From a checkpoint of a small transformer trained on Wikipedia.
Size: width 832, 13 heads of 64.
Architecture: RMSNorm before and after each block, rotary positions, no biases in attention or MLP, untied embeddings, capped logits.
Training: a variant of Muon for these matrices, 1215M tokens, 4635 steps.
Each number is 500 + 40 x the weight over its row's rms, rounded and kept within 0 to 999. Layers, rows and columns count from 0. Numbers have three digits each. The size before them is the row's rms in percent of the matrix's.

# layer 4 MLP down (transposed), 2240x832, rms 0.0373, rows 50-121, columns 576-639
101:469490433469506492490451501476477494436446504463487547555467462565578512408470471505467447488529462558504484510509501427462527504499434451535493491528510500482519541540485486460496495467421539
098:493472530479552539520459512534472477475545490472545544529625476532545494518458473479515473463524494448591538455518390455500516491561499494518558488461469487587547558475492398460549472490529547
104:485476533544535506530539540468468447551462535531522563541501545534496490452417528501448523512509456543496499505425481533402463532571452500434506502498491470583523509495533509486511533529546607
099:455502498462506475507551563525477474531518525448472512510463494502473470483494483540494471495484479527527541407520444416560487505495541474479520495480501509536473524488512467501439538503451514
111:476543580580436558564509508536482555520467471514513502495473553503478582544512403463486521507535473486507554507589534512502441485462548541460480459487472539559534443470575467542395496480533509
112:586463491512441516462531523463459427429501500512483514520435464449488582489516499465452507512483487537512457593595485539492530486449523505470524522502534543498491505476461600442480531551496506
108:523494500497546461456496468541439534461514508521514487478491430520607453532535437515491511472491539483513532494516465542511438508438489459453476508371567527486429435512525501546476458508506554
098:447532421472546478488492498461460497522536469449513516487436497486500495481558570462567550526534479538516539543489515538501537531437474545430518475550475485540557550515521498518481494513473486
104:474533515466471462442416405439532526495499434558513525522484538576464529505469500448495432499425550504485480597486450557437503489523534497513504443481586490446554475532554494498499491556460477
094:503508484549486537503503497542536499489478505423550544435530431518495453499564507535482478476532527474520496481443567537496417501521474454530513506549480505440493514506517500470498466484538521
100:543521508432532407507499461480516482522410572453510520418526493424535493465557501445524502447543490509526572464476471528466455486551493470510474502497535477521463507477456438461529497477502497
096:441516503480496486477528559510588549492544490437516459503476495595543552517473512549434512497487565491493534534495467506557499604443497444470406516483503462483539530559521422512518489483435536
097:566384411466510537480510450474501484492532560426459506508504516425567465518491522454503552491557542518460421452494522505497490527450487523522512492537503529486471581476524478491535510548566533
100:510486458449551432461562494471523496469513511496506587510478464461564612525500497455452405491504503518503535469490521438447512455514528498529515542556504517413504534590511454528431540463562468
096:500530537545494468522511567491492547456515452461535452510492509521436437482543526535524474502511500503522505553503545474508492536502515470453484570409489476508506488587529565530503520469571487
081:471504490498487502536495495513506460449465458495458509414494465543441501516441470534488506560476554593499528511471498474505536472486471435493512508511473470491509547504537493499503518479483489
099:550457528524519507493443457495489514484567489559423430541471530474370417555478531543444531574551551427507499496601542497605500550472431449454481506508529546524439424502547496585475374434545515
094:554480548473455449503483446460499525458574451535570487555442447463458481498568539528491501434542493558498469497508566552488487352553486478460535514452573461520489518535557435437530492499556492
103:420475525616430458467488556487520446436460542481486543538460516519476589451494512451451486534586584535525510487522456474533528509482444468531515547509481467422474558500514506421569492532462465
103:429428512526464512510521521538434494481459465514489459436538488471509505526562459508501483521458521497553490538495454463499583512482542487464481504479481501496508582529484455531496468535504568
091:508491545518519511478437434475487533529504513451530537478473481526434489544511491538455437467541493520459515534466494560524520509472452497515508553515510503505477486475488521487546541448482550
100:520431508487492517460464512521479476587466416463478540504431530468495484613591429416572481489488480501574504428527472484531527460511416495440524501532487518483442513465483526420517480469518529
100:501495393529513461384480491509508488499452551422444480486543497480487506452514519519504490448440447505498520568526491493441516428439479485514451505514599504421459515496547507516473499531476464
111:584480558542513462520524496527557516480449511557494488474551432456488589482528497488562493448521472502559509374491476523479482535528407472476515478513500514462570498565499458493539479554478562
096:562476565525523500512515487501496427487504552498464459504502482467453537381489457482473590477479425479468497570456562503528516546560498456494434449515611498431570421455464461455515548552472473
091:506546454539518453457482495432530563526486475543482487430473504483554498437493479560525528464523396523508502475493544520482480487539524429535453548433482493501546498540521519461511534621487507
095:522447480579462563577529427416438481520493524570509480539483535412528539435516528518457467572507474570510507516548473500568444518456534484451478473509542522439522497488548523472430533446529468
105:437468495581501511497500523480498467507506392434497481483548467436532517562440490508460521581554545498510485533478511485498481509540561533510577566528521529459526529468548530513450521456559436
092:502438566473505444483551505485502560447418479469510489534492538440551485475538482484466472453509536491484491504514495539525425522560509449505527463490456501541508513490449576464543492540535503
092:520440521527562494468542440512537485511489410457510515518505513449527504496535498498497496475445475482511497471474452515493493554437503571546493436470529494452460460474372472441492519449495480
100:488472499546476457466463582516506503494556447527585493479469542490494455495479491537499482525569536535512565493513575561423501469512461499520478572539532451512433506480388485486551490479521477
114:456482503423581543528509532480529457518521493544448511424479521476492526441498528481409505534476479498511479492466480465548521568553577469477506469529495527475493521503523567462550482492506519
104:490532534510505514540504556498401468497461479432549514566451482561507512432434505461444504480508514545461474504510490518513502505523506478510562417475394456510498491537579444506519485489522563
101:457485516443460515556468555490411498510463479543484452471468471527536504511497425467531498517479449548487583572464471432522538469496546470527540493542480476508562480496468449526475489477524486
103:524511489496440471448501496612485513495431480515449528552475526507498499481511458506504517480560472518540416426501461502579445492524461565483442526496472590420557525557487511498510518527514476
094:390563519542418436562460476485511545539475526446484537545463476447528488419505544563447411413484488403526500527588571492516511573546465449426512416513523422487490531534447488464526493471551462
096:511451504502490532517505448526528526505523500552506526508495461455476519494513508520526504444552578495417512521492481538540422547421408419498478532544539516482504521453526540470511508452506493
102:505510521485488554504447484514510463543443506504505555457525544529425524471536523486454459496486505497505476565455544395498500467536514395444500519601498514468457535481490595422496475520511525
098:491524504531553387476454478528463511495478517522507514453430464505548465474425554436539583501474486531476482540453553484446493587578501492507473513459468534474511483562512473484515522541442574
105:499444504457509427545520525499542522432507512468443533450479553511471417568541525547517489493463524575533491422552531433493517508517512506448582524434511505548584522513480528501533577504515395
097:533469534571598535464485468618474471441613478502453411527471513499507528483483531414521444490387464600529491506583474488392502521517501423505519490458457486491516469579497485506497440511484397
101:533523577511524457532462528591509562442471528474460557561519482499500483399586482517516510456499534481499424500400552508529480528447523480590547528523421474465476467485538462577488496467490447
110:535496490498465496486518456424502467521522463441535522548524515542467529449519498458509522549437411494499465481548510500508478438518566608501481559449428614493504450532598534478493467480516516
122:539492488534519536492517564523554498473559494553468456531507436493535504436474421521594505491442482519433486453495438447481462482421406450440473598510453530511489494449472541491552447455509497
094:421458458485470544515443484515546487505463454546499553431517515430451485571533505573503453541530577560482476465541537484578543511463483512503468538516516488443498463490485451517511457472478564
098:520504476406431497506460443512511514476419432567496485495551490426500487619464546578489510507464473487531553485497479602540496448498480420454482544547484491417483547512467514493445479486490519
097:497551471496535453526515515534468429460526528494506522449504469499466505521478451498533555449519527520450499521476504486457578460453500538504555543565534508541480481485459512554480414534464494
093:475472484476538501477490479494501525442530557482511431469493494427533415573554528530501518601471472544565480582488475450526530508514526443575507580431519478501504465455473520577495511580466467
103:471491503477492549565540431473534526487485459581482525451485496509532458522495544514498512536464500496569445500480512526470497562504498521432508513456511508516473512453551456561480443498505507
097:492449540495467527553543467529483485443472502463466491506450482473542521469507440491467536523465488592478549505502467496526533533453461522595471484541470476497432563425489487523513479526516485
099:485496558510468444476477484525491477490572593486555536506497549444457501487552451519532535507464553559480477496453531551527451500556506510544490505423508571539486578571490473473496558484528551
103:470444502484498423481501505508445442479518573568563489544476529463499494392465539508517534443516526526441489470549477512462514462422518464469478473492470485555477474515531511497459503495495490
093:448541521509542469552535532541553508432480476458422493474543540539516510514435457539552513515495462483530507513476478490552505522473493475536502516469535467517487528510491503443447431500473466
099:390507482484483500504481459586483465455428460561471443506510499520504466534476425489489508476493557532509506482516510507443494544452504514496500544468475429477530539420374475394511435459495527
093:535512551553487505534521398495466494517493431491537548562568527571451483421459528452480492462486505478475553508502450529425552451430477464484504483464475522498515500557399467541476492528449472
094:527447580464475532578460531572539500496536509516470504482490433522475538584462520462499508560476429532455455533521546518425592496483622503489538518570473515574536536502422554542520462501526513
097:378490466459553457570435489548499438469502518491446484491479498460515527521453559503441506471496525493566468453453564433533557532490513543531525488456481475473462451487549446513520498495549472
097:480496532501534501452457491596534467491509480476514456524463485510448448481530480487502489513528541502510501473460445525513509487497463544537458523522483489457468553437480472545475457481581510
109:505546502509509557546545513459535562553469561497531512484442479465536606502487525473492511491541474501457525490466466516555538503551489516514573512489436461492495551452523511538536529418442492
106:519412498451466464394517503471506460515487477445475476493525506541522466588491476482460457536549442512602552489454481545491475458456454473513531497517573558499492547506532491492457506543504500
112:464514463478457526483571518494551511574462518391490476508484585500504545551489538510474542458533435531490508528539492494445492427455476470473488538508462519599462549503530543435523526526516506
097:474481533478394470550530517457429482506528516505527555551491518473433545501476515521469460486481570409514447534498507467543469479473527458451464490491474465486553467504450509464497495443509467
101:537468501462491499547458580453496488549589543414577493510543499551485470446466556507491488533512524521502579493512478585510545421512521492489485429593525494454485450535568484501500481511524513
095:452427502507504498512482456509456463487541532517517426516497483497529472516594547578490501484438490497422476510547502562530506499486488504499519458463542586520465459473460525548486540485478520
096:468591618527479430538497458549528500448505503435571481506465458544435481482519456497503433420467500509463500517447564526531536540469557540590502518477519497465538579526482462543564519532428518
099:473526491500479462474541542531497450486470480479538490565552513498522510465519505436569441460457516498528506478522546531489477496523496510506529494512510491536522388542604516456507512473496512
093:444516457482462490493542448483431439493497448480507511468505547523419530506487555478456534506551443457512423428485488452560435479524510486453497426510492474439549529525429521434504554521435575
100:511507424464474515505436504546481541491529515549442508509510507476481430494503509502454498486516445480549494503545556507485494526429489459563481512461497502474505527570502493508555534544549448
093:414513524561496480516530477461622458467494539485402485515520534506505545493513488505530520574549366467487498482539560442511521503496431558520507407477472489531563425457475456540493556531426471
092:456456537488450502516490559510539448499558421578469543546609460498507430521514540531458538582521426533507444483587468452512488549482496457490495483514581588427464482583495491470478518469557524
101:540504521529438525461556464400477505521507426515487512497518484473533530556489473462530513456486490483574501505483519570549502465523517491437488471472474586524442510488469416468533456553565451
100:550503448492457518509523446388531563534505520572458462447480508513489505519489492453586477425532562542447442439477525556464527497543506492515516459507442391510556550597546543446523442441489492
# layer 4 MLP gate, 2240x832, rms 0.0609, rows 51-121, columns 576-639
097:534490527484455508536482563526515489511562477500451444498415582514488522496541505477494478453528514471471444592497541571512507462483540523526422561511519500494523530480456539539457537501493459
107:538544424541516488514514533435553496501480608486495545485499530449499441477474487511512478475465484463521426420539548487442441569486496443473514565541500555481523527446517537469469496444544492
091:451512488435479474525493518475434427523484502512496466451461538424506414462510488454457515532527478490460513463558413433525531477497517497454465510519475559459516557478524471514469504504491512
101:538487496509447476537541511519555449423493464567484475527467455514485531465454521472480491506484455470482521492553491555526470565482541484497507520508495463574549544479489465566527463523466446
105:548542564559481532526464471483408468490455497501560551480421542532500519550552515545499500497463451487550421520527536551518502461593482449524459530547488470464550484442544523542508484483507397
108:518488536455523499450500501471439518467483517517504482525504564489540491516502496507428497485570488567441481483486458443494482522383485488507456511486596511503509495497505426522445500496449476
098:409454523466472514536474449485462473520551478565472474463501453489481505523493492448488480498525547443459545482488459464495521503546530512579547520486514476473526481428444502438487517455465429
102:490447518486577528492538452566532500462471438511525495505442494523494497507488496488519465497423491505500430502540468483519467444516445542495503437506440533396571449599526483467512590511485488
098:464463548512486497502479540511527435519468514610442506524442497505547493483537484498480540532438516552463538506493519466502521496527501444535464556543495564438449494561583541474530536515500427
104:521490511559494518520535482516523485454510466537519506449482535532474405555483461504508484481441532546425541470471478498534528520433544502516540481527449531498478547535461525455501558431518486
098:464474495454521514508559473529528578417538499492474533505533512492535463445539434494467492526546440550435446484455471487482528501473501503464515510486501491477539522473499545504549495435568462
098:542556468487529529557465483481473539552485456515455475585508561565553469468508570533474476477496393545484542548551492479432538515433455523527581532491564524544507487551512474484435544527527532
111:492543493538513457490489516532493518552529513531491484516500520440490501491564434552538555559432495485573474552490542536508475478471528466445500539501512544489481516533539527430454515497498446
094:553474465504459518474525476479437568457492529552484500475539544413553523544556539493498483483462508488447504492564495519558520487533475551481516476529446492539572394496494509533491554514495489
080:557512500449449472487491528457506442446512506515476551466473537513474534549552534452501517554479534540495533465416497557495597464546453457465459460450374512475513536475501504503490484532500458
101:420505529523439506571452515502478454478511446501468483495438530493511551515536500529495512485572427414473487499511551481508566608520468547518473455491499546541498478524511490499454563467431436
091:429519461467555567541521527518473514496473467479495416512502523461467450530472500501492507512446536499454525487499477481576523462438512555521458442529525496504534516575456504443471458455469437
103:458554493465506480566477524466569535536462441477515473510483501499554491430539500533508492479525504513440509494513516535530523503478507498539510541420513497494417482469511546467535558522539476
104:508446495533556455518462542519511547522490462556457506549415542498492510505491533542495486530521473549515550463488515504448533520597506504514565471577438449565519472471463513511443423533452446
098:458540468545501490542533557576538479420418479487541477445410466572481478450475496507448521505412437543527427553503510464478500477483470474628525519474515569498488492537491511499517473470543467
103:508453471506519481490463479560509446450489561511490546450474586513510499477534497522523487501477496451571362481523471522494557556521545508522528493437439494499542583514495520576461457391476489
099:526450516489533547460423464480513489507477512496543473474492510470530537508489457508489482494460502507568474415481484436499399587533458463532526552475516500507429480555555564475531523466531448
116:500467458541471550439507497413434465494574537490554453503516499522532406469524515483435519469478474550430478538504536510536532468501555534513459483549484446472476498465501450515519507464466471
105:516491421479533509467446494465424563518562437577538574480514441524483514524506495540523450456613528515539509467549476521567520452427452500476536488541477468495511504505499509523522454536544527
093:515397488493476532529531515507545493507512487519509575429514570492480502585470483561540488553446441501455626501530438538473553426429474510528536494517558438437522480501499598485398530501560428
095:531469425416415492484441461438486475529479521456562495460481523452520496468502512485455541551597424403554503537450527491511506508510450496487495428516566534437512536489525456446411533431417538
103:466472511543533474485516555476470448423516460470559480471466491515420457490487448456499427518551487443434488479547505570463471533455477528498493496528440473557538483506491602500524485492461469
095:442497507474493492486514513494471492520492471486527460496508416516512464492539425478504577510542485479518550553561508462495511477511522537507472477459483531496494528540541490477400476533500517
091:461505520499509477515511522503495505499535488444531492529516549517451462534480507455477523495443526565511459538539514500417434521459435495611541415553497451541484467532445486499505477529483501
091:547495461502450497495495505493480496480516508501482525476535627543437462475595577547526493498460467506474485522417498538544462569483499484500542494431522495526539524469537547432491454555447543
116:504444443563504452526456508527510500552513548405561503518462434497446520470436430441523432456545490477481479497494470465429493463508487488527517507502546494529544520446497520444451524500483608
101:542498511436451505517445571536455493496542427497510537498596523503538554554539453559486496485532493428528542483543515528468535533447484556468474481570481556539540513475491512456553518564483519
101:505472478566439433535487506541531496537495475607483529516552498527510543576531481545440527554467526467432520513478429477520509461513417491536479524522525556465551502435463541446458490530486455
103:567498528536536469450561504513504510555536407456527602598523493522495556449443458480497562517440474542535532540479443431476512528474520490507476522519509477493508514414512453603412551598415518
101:473493540522456460586391445459486531491566529415548527434485493481459478535585464421501480513437516499534480482513508497608436588462473463437481501501445421508503501545539464388466467448502494
109:513584492494454539491465533516528504526533476522501534543441476489452547485562409467531512561487519551526533463438451442542518493479556511530493489581515506489545521442483431473539530489455489
113:517497474539536496505492590510524521495525496525514460533540467477519466562431502424489507548551437458546525531596539556477466468518599532502495526536469497515576513537507512531520534515542528
096:455549513472524486492459525521607417509553531471566467557469460477438528506470441476537470511512518497511541501528418492550520465434454513494545476479539495507471516448499498478609546477468470
104:444443503481478437466387526516438498450410532446451606537495505483503585472497504603514506530464505476430583565497431494565542468514562491479527548509461558495486456533575569557583476466532458
100:477445506555484618500502485477530538435455423436570512486462529432495484482473519491506542485440444543522516538520459448505542577508453547517513493499484487534474512439525541538490495550517460
113:541497442520445522534516531514474497526494512473530497525504581502547476516528479495532486498503571534455477539476468529535508515483452532500466447543481409495433500432440482528501490569495532
117:552479463451507468468439407491470419513572517445460542582468535559495544579505431513567492562515512560476521472548482485459480433528448546487560491427477538472470444465510498506516477567507557
129:562528453476486507520490488519459532469482550487521494473508514499519439515535513579548543452495521520530475550438499441482456422528512518534559505476517520491475551528468493446432483475483487
105:491465473467571494548452406450497437502528503488554470453516454449501512560605536525482559507473464457499485504513416464504455532483494468562533499470502540472548483434498519471485437462524511
097:505517522452504544481529512472529514562563508521479473544535589487507476516542458539486510516519451523520499498577449558488538483492485474548466529470504504489520470502484466522512585505478485
107:547493554494475491538526583504524496570416471530489541488510540513458486544535480524521509568481524507523463452542447489530456511495551503420436508512572566490540498527453554487454486515492498
100:520537518521423525468516524449523436387526546565466425459519496544471477517533485525497557515594462508529505467491467411448457468487481468516449551475543486464477502507481465548432531493450482
102:488468457482517558522414507487450516504518557476513522553520455508519506495496525518503461481513490492524552489495494525524472560487467558439481488508511463432485529527555548513494453557452463
094:473443472539459465522548589502467448412473493465449537517453470503482487482549468559544512488516439539457521458518443457489568472481413571484471523529451531589425475509501497571511436491515479
111:496535443573495537488525509455522555583509440562469513511536520539435493442533479564495479486550511499486453486431483522507481534489509466459436461511478478473484522492475528489496474462581468
105:506507519566552525491477550471468520492517490569552502551534461491541537482604561511558491551513552485449545519533556502590498492500507530525536492423478513549497473439541439496486495508494492
092:504508435563480481482515434477501496535517503487418479445519521530522431418462523536498560520477536484477537586532523520457533460444534514520522534531493435559553488455388510506390501492434446
091:454504479474537550472502524516470516435494446509525493507493587483488566479527467513533570467494551481521522456503468500538448504464485507493418520595517436483549565531454485432526486485483473
090:525463513529500465517461485521499458532467463521458550457471569462489482519454516513476469528462429594468487514397522513464524505448473529599532531477511468414495465509553487480554434500464481
097:466455427499499554446474445525484497551514465579581524531404494520531524528441548528439515504554505498473515482514594441465478460553506533471505434561561511556470497452488567574402492459503550
106:468440477502530454493482415399532455518592470492485464465541584544515561512491473414611529577476515443488474538624504579547520494486501502525472459539538502511435523527536402475531545497456435
096:571563462476543527529544502502568439474517549512521501519534458472544480486497447549534448540532569511508476510520479511489535523484534552532564489441399504513508490591498549459511549543508488
106:491517512500505464493463453491450534410546469482488380491570463481456414592623500512532555516436521530475467513480517478493537497477483532450558484433537516501496500512453496563390470576513470
102:485482541436537526458438485500450517511489502433502482472451461499533475540502478522596389479505463500481490535537539452473522516495498492456464497514459525436495522511503484493502538476521527
104:491595450569482505553507528490546579451486543518511455537478470497530462624551485467476482451450535457513547502530542515488525476511489518491502474481534569554492478425499494442450476480512513
105:476518545496489501528415422542485510449456471457534443479495340550482483463496512510496543482503483536483541482531470479555524505475425476492504420524550437539403500549423505465510540608532525
099:471462453547522466521456479477440478483515494466538497473548456500497511512509483513491486514512499492484428437594531529594551484432546517420522429594545490512479521484632431510472479473442516
101:549482524452474464534540511480507463528515526462451469506481552474457556497462547458479520491488454551546500513483465507587465469572548554490500520592466457497459493429481564545455515465464503
102:453467506441548494532458483506504487536519489469482553463523488421562499596595529459540467508490517543493505454479533487554482557466572479483490497560477475500513483472499537475521455493534480
094:533501476480414527486570516492494523412458439507567491523500485516476458533474531468558491486500558426494482480508519458522522503450541502493529500497479443533573501560470580454507511446533491
089:514521462507448527522439498482418494523492416583476454528485444464494518473475485530458472428542478551462552534479516559484487492503520490514464542565534459632530503529499465452573486540525505
107:536479449494481442552423549499495531485579498456508501466507447496537531496534521532558512421520480458435543471478513476459509529490503454557487438507493423489388446518509498531521574542554470
079:513460546463454428440494469541485430509459543577585545481500501495520480433548487475564501470549535509520543478407514425429448442580486495537541509465611525468518512577475509548564514524460501
090:505541523445457495578489491431484489480523514435535592490509489462504458508506474499475540522505526495488539515483518512551488497501531472495439478446505561530465557474508475510533466480431426
095:504489544485505518428512497523476514487594452580516485531508466524530518506490510480471478487431476514527550494504551529521548497584548520486457491449576484411441531499536540480470564521518558
095:421501533544535517378515501547476438503519558481563452543528550491501516499521487470509505498534511547456534487465488468417437541457439420470524527451476433511459540517497535516497490542487568
# layer 4 MLP up, 2240x832, rms 0.065, rows 51-121, columns 576-639
093:529533561548503485452537513553538502517523525467501472472513488540508457436468540509529524522437570547484486524515464475417516503483556506533518476468512532544497497563605534534525564433465468
109:494538398550520497465472548453514552429536505485467543547523575537502397474497475535478397498444458510580458599515487519620537540479523412450501560505514422476525476436552426535433490469519473
085:507482510514516514550445480494462458506499479505542518470523382573461534505480528586511528486545498482515427473498488500459495502497498508514460410456476497566498506455471473482494515509520496
100:435514536528496523570471501517494423491511560439492526492547518423502450564505477511462516490503519529466496575505458504532480489443460458505509543515447447531505511518497475479445472527459529
116:465476476481530484517464470467489485413485511531500508441482489515533498455502515555507484456524515453529515485432490586496479518550536430559496455578570456556565538545543454477483497537516473
106:475516494549519503511484500514520464476515511481487503471508514562506504470437502477419510460560468506474495465465538512456451482506572511481423501497462531586543483497578479477493503475540496
095:476411507485497506514490467529552593436497556523481478505507513495513497475459448498515489529473505523509502442508525420536450500484514556556429504481472472511499527458459470554489526473574505
106:432495453462497509482444496523492469430540580514456468550491489562522470482476512544517542521438511492500480501563478481460476512455462550527524467507452544487482495542449528497502579489493504
098:558561511407540456527528538438468404552471493507504412571448500497521494539479452457453512530577424487512507532519515525499512513513464551488508479549516521589430549506484552488503562445488519
101:507514611449520475477478541426519499427520559565508478511511465510531495524458431441495487481522466494538454530472520592510511484486514457400541508480518454505457516478524487507548481542469529
095:490519457488538468495502475530445555498478476519426476398588484543480474518533489472585573533476481486474493473494550496524529528457455492521491541472511611459465447431496525541471429533472538
090:519484554567534461498510511550527484452552505500548513461477515497516497519440476527507488420547517494494513503523466475566507483550491530473564498509463543503497437537491582495512539433410477
104:534461569419525477572421567534527534382522431506503496434472558520516525497548552565544530475530467511482501479601513548539463570467389477560550504561497535479449579502510520539503440441460496
092:488458475486552537500533478465533441479580529530424478505511390495445492494571519571545490489531488479476504461509455490467478571484491511538462469471554487496456490546541411438465541521534438
065:421461493548547558525535491467463504539555441442540557484468418488497415465506512486516443439570532515455504473515496403440525522460555500610534504493464555511519469514461513536484453483430523
104:456500480477476511512524514504454467481491518491475516563532470544508504515444558460572481498547481547550551462504520463478465486456549502478439564447495503464529535503535587425462495400479501
097:505553560457510563512484537448444587444506494435505456472500479482496482522543523554422487447473433524447534510517442524496492497497514462588540495467520498450542572508465477556481553497507422
110:549405502521492514476545484536461498546534521481522552488536554470418485506514441537438468490381448487524549500487444481494454512477467476456533478523495520491588514460480488517538533447390502
099:520436438544576457519520459473574436529469489479524493522521454454515523510547521416509457462545564531468460503422515498504486559508534515488553410527470487487481545549476494415455533567476480
103:548487493491497529508509550544503446481503514405605415498458499467525496530424432472503523528454441489481423456484482485477514468493493518504455529446448516404579516505444524434544415489441511
103:438531499422494461468539526480501506464486526525491469503469503559471575495534572502443508461461474468550525508545480466522460479492416485502562450502544561523504511507439498470478448479569538
106:519484468496503543448500575437529491516614495527457456434517455433515436509546544463507441539491547449444515468527518483500458577522562461455533425541452519441545432466482532486574475534509475
126:521421548482552515543496497558507512477493452516543486518480462513515575472459440503504525498522461514511452455506476535416416526505501459516498465502553457481509533467502492506485465482452487
109:498457441519471525534514618503464491556479499445539489538451577510494457503407509505495530482481449554553492518519508544551491549565481526581524454484460392497492505571511484549539535449451513
092:414513516437499438462464541484490574446511484527547446535502456463565477543500508526483513557539517506472393501509468489426520564492510474430523600572476498519508505548507497452489469385490581
097:544572510469455472465469530585524504527550513471509576490518515553535547584458456532499496442475446523466511453548499479555487474541483533506487551508468425574554506473458536479550509521519562
106:420425484482479491500484500437492500516525539565554563476460487524489501494530560525511507494461468491501493583497526492445485521473448505480524510460464504501478516508557480485574459449516502
092:449498488469440535510504562388496486523519472525486462465509564514520521567462534433475507565514485511492576547532461542493496548486503455502482567532456606534472485452544489581447478513507474
093:512491473533481538554489500503512548481531539518587553540468549509542442535475576467424448553487482468593456500556494421562538469530543493493492481495466473416481453570473459538475438466469495
097:519474460511558491500476480495485527575466511461414481529437611471540517494543505483541577556488475587480463445531530416476529434497514541502435499504542399481521484548500521446409485518550523
119:533507492524459535542508493505568539512481503449540590525530447456528468445502505467556399447531472452474430491519511521520492449530551493554498410457545471472502458434541501483481563532478539
104:590439469480523493495470531628556535466481489503531507522522566392526551460508529557512442517437419499508573462469442460505407538471506452446472439540494560479463468511505545514522491553588416
103:452564559513488511484580573459519476478532465465577477490485515478537551450475493511534514509491495506505499523534632488536398535526484515520500514492546464518446486494474448469464526512463539
105:542497599473510459392535560487513512557475534478503507507480478468490455415509524494422474548404500542529514523524488515473556542461506482479504488510475502468475538434493555519530551483498462
108:476482493486539513441518513452530496501465515507487466469524552537487451527530550461479459519466512473476489609555504464501544463470548553501482530498518457493556476418472473541499457479545548
105:496535530507511473471431453498524547463497555578526518455475537509538447517626387556503497393498496518501517488479559493454482473488510562465500523457421504494526503534524518437560432533477444
099:526527527489449549493516435500503493535494491444533524506500500512510484477433493427521531407461504515455481488484535472563590460450484492539447492478481584528457494531452472531569473513526470
100:514505497490519476490506459517468495516511583479477571531470515499508501473517523510525484462511463474568468504492475446487483472467511551455515491590581503532500445628535431508558519518541504
106:508471462431470579504540498541541542531426541533540409511503541511467500537494535499531542534482480508507507423513479492472528534461501515503513523478459495457486472472429509529494472464483478
102:510576485477461469519476511516464523456441516496511538509585560555490483498497497510533531525465446452454543520446456455520479501494456457504470591404468562568436526439512511461512469493519560
107:520475439577499409519502547450467536482491486535488522495478503501469427521525490494550480471526446506537499565550524473534600494460512497490599548499529485503512531486509481461517526472545546
112:467482434475501491516510472473546460525466567509484530517537451510491493444547421549504451492458523448524474490572542445436503532439479543523556450514504554510504492448496493511492522467449522
123:450459481526536450563564521515524517516492498518525468522493494494470531430453435450469522559506492424445524442450485502490538504511497471518479391462489497529489529497529489510464505521481451
103:535410494561489464518524561550441526524415469574450473505448503577526461527391549483468464447499487468501474440522510567440514445434504537523499515508388482493462487629467572539505504515443450
098:488494485454497560529588564507518422501430455442576495486563475497488504482506503503462575554477451520524469514469518500500502498497483585478501510475444515455565402417491470541442537421511403
114:498455392502477506484531507516478475506482461551507457482562545565467544551536479527510484474445530567560507536522513549461501470508518493530506474484459508410549540521508512468490463433501569
103:486435443589388465516516510548500521476434475477524482540542499585452504443536521543507495450511476448380465455516480497473504488461452523471417479547456476516421541576492538464466466501522502
102:510468431431496496489484481517537482467386508484508543582504465470534526515548500505479423598550533509543528501449437514526446509560545483493510556472480400509506450492534526461441458526487487
098:484463461537517491537566560501504501453506535578560523561482455517583488514482478486481514553564577509524554539498452497541498521502481493481541493480508504521494503433513430540438514518509544
113:441480501522431491535567551474457485525515523512542493465527546518515460501441492447437539460520501570450485470496541555553486407521456532474479580512517561507556481485454440447488474513478481
103:453463552477531475423497551431453539530530444496502510514484521513466477537455501407517508513526502402512520495462518527454541470432513534491516612546462430476543506481582511482502485491543524
094:551465522449472541486460500477470508572477547514550588568500388534519495480529533452464474554498520533498518456554486490463444449511517453498500453491486422498489505463458556479473552517535493
082:533526499497481445512516579513514486485477442547531515430448539507491435508454467473503511504460480519492452493500458492437448558520495499555521499399471422516484452508520494492504527540534497
093:543459562544512515530489458471427475564518531514514543443436540451488480441478505514482459473455500493493505551469480440481547524505492528503438564471514537465560454585507527540527508423513572
098:440474499492463486554501500463547480555507522474525502520564571486461490423472533458454455497490521523564432469483466499568457502509546478475510519495502515454512504453544517502514486462471477
102:554559535474490495414434447507482435457549461487603524403561416530571547475529533535464467502530459474545521553514523484488498544495504511514565490503585515526473475541482455497489446442479516
097:500533463514493465485499522501512566488540515454538526565518477493464509544476515506475489536482532342514448457515502531621447581545490501489589524491491505478487486493546416509482583502603473
111:535481452497407535423455472588561471503468511504494481474502507538506500492525497458488506513508499489481497530509484507440482459498504465516466529591436519487480512525532522503507485490499572
111:496518488544511505453541454513552460573565419456414472559472487529496477484473453515506529485470557444574510477513510465501454426476547504401505475473487517521461508518469448576487570480569517
100:518574501436495506471499559533546536563538530589504576521413572500552449449545500511524549386523462512498507476481463529582514507462508400534518489478391470514523513549521516499539521514473450
100:532550533489561541454585467510520562523503486616446480455536539500495533517462490526460493516502499493461538448537487520522514533500438484547461446513481504505461547440471410436518501459496510
095:519454558501535421539453441543469461509438417461516531431593503498530451512525475542510591537500532524476463452500476505516575526522502510494460465575492519514449533541494496483465497468476496
103:528508550482499512515523473579441589510448459466498521429510478606466556483448505438514438484521460529516485508527483535430495471529550508560454546556479447469544498572508479434518459530502477
100:539484544480438524530541499483544509485581449483461536508500531555428477503504485458487510514537498471524413557457471426418481503511474478500462451534511532493494490476463506603511517506555449
094:537520422514533486483506475468502467490515478561541519509489496466528400512468462497511576530509531559514464514543569484479507574481476478502481467513488468457469510440465552570478479456510493
089:498506580416541439458498511507492483472497503470487549517529468495582502558452575445573519522505532568523548565548459583514490450496489518589559503508441480485530458472525544476517539496438524
109:546564506521527485516460493477471438456505443513546574461527479445547499495438457515462513521530485485474514482497541566531451475503534548526545524463467503433486552501459503591487449548518503
091:561499508483461489523556611436522530422559560473484530531474589563519511533467430481488514544470507470441539558581539502480442484498423473458558475447443560440480516470557447593522502572427514
094:559591451433496527487493492470519511550483491510558577549578515431524457480522484514537551516489588440505503515436487518492575471478556498455470551505494485561577521454510525440468444474508542
099:527529483441475400482422506538507490460519485513572462481522485482567471533507464569536467506414500469498509546502503511519520480495463487400514519500494478517468509570564452538502467454490491
103:472462539432523475452443494476482447518542503453490511514493501560477451456493480556502423458558432529593446583519500449567543517502553436528576495522485497618437513515500506528489526503576512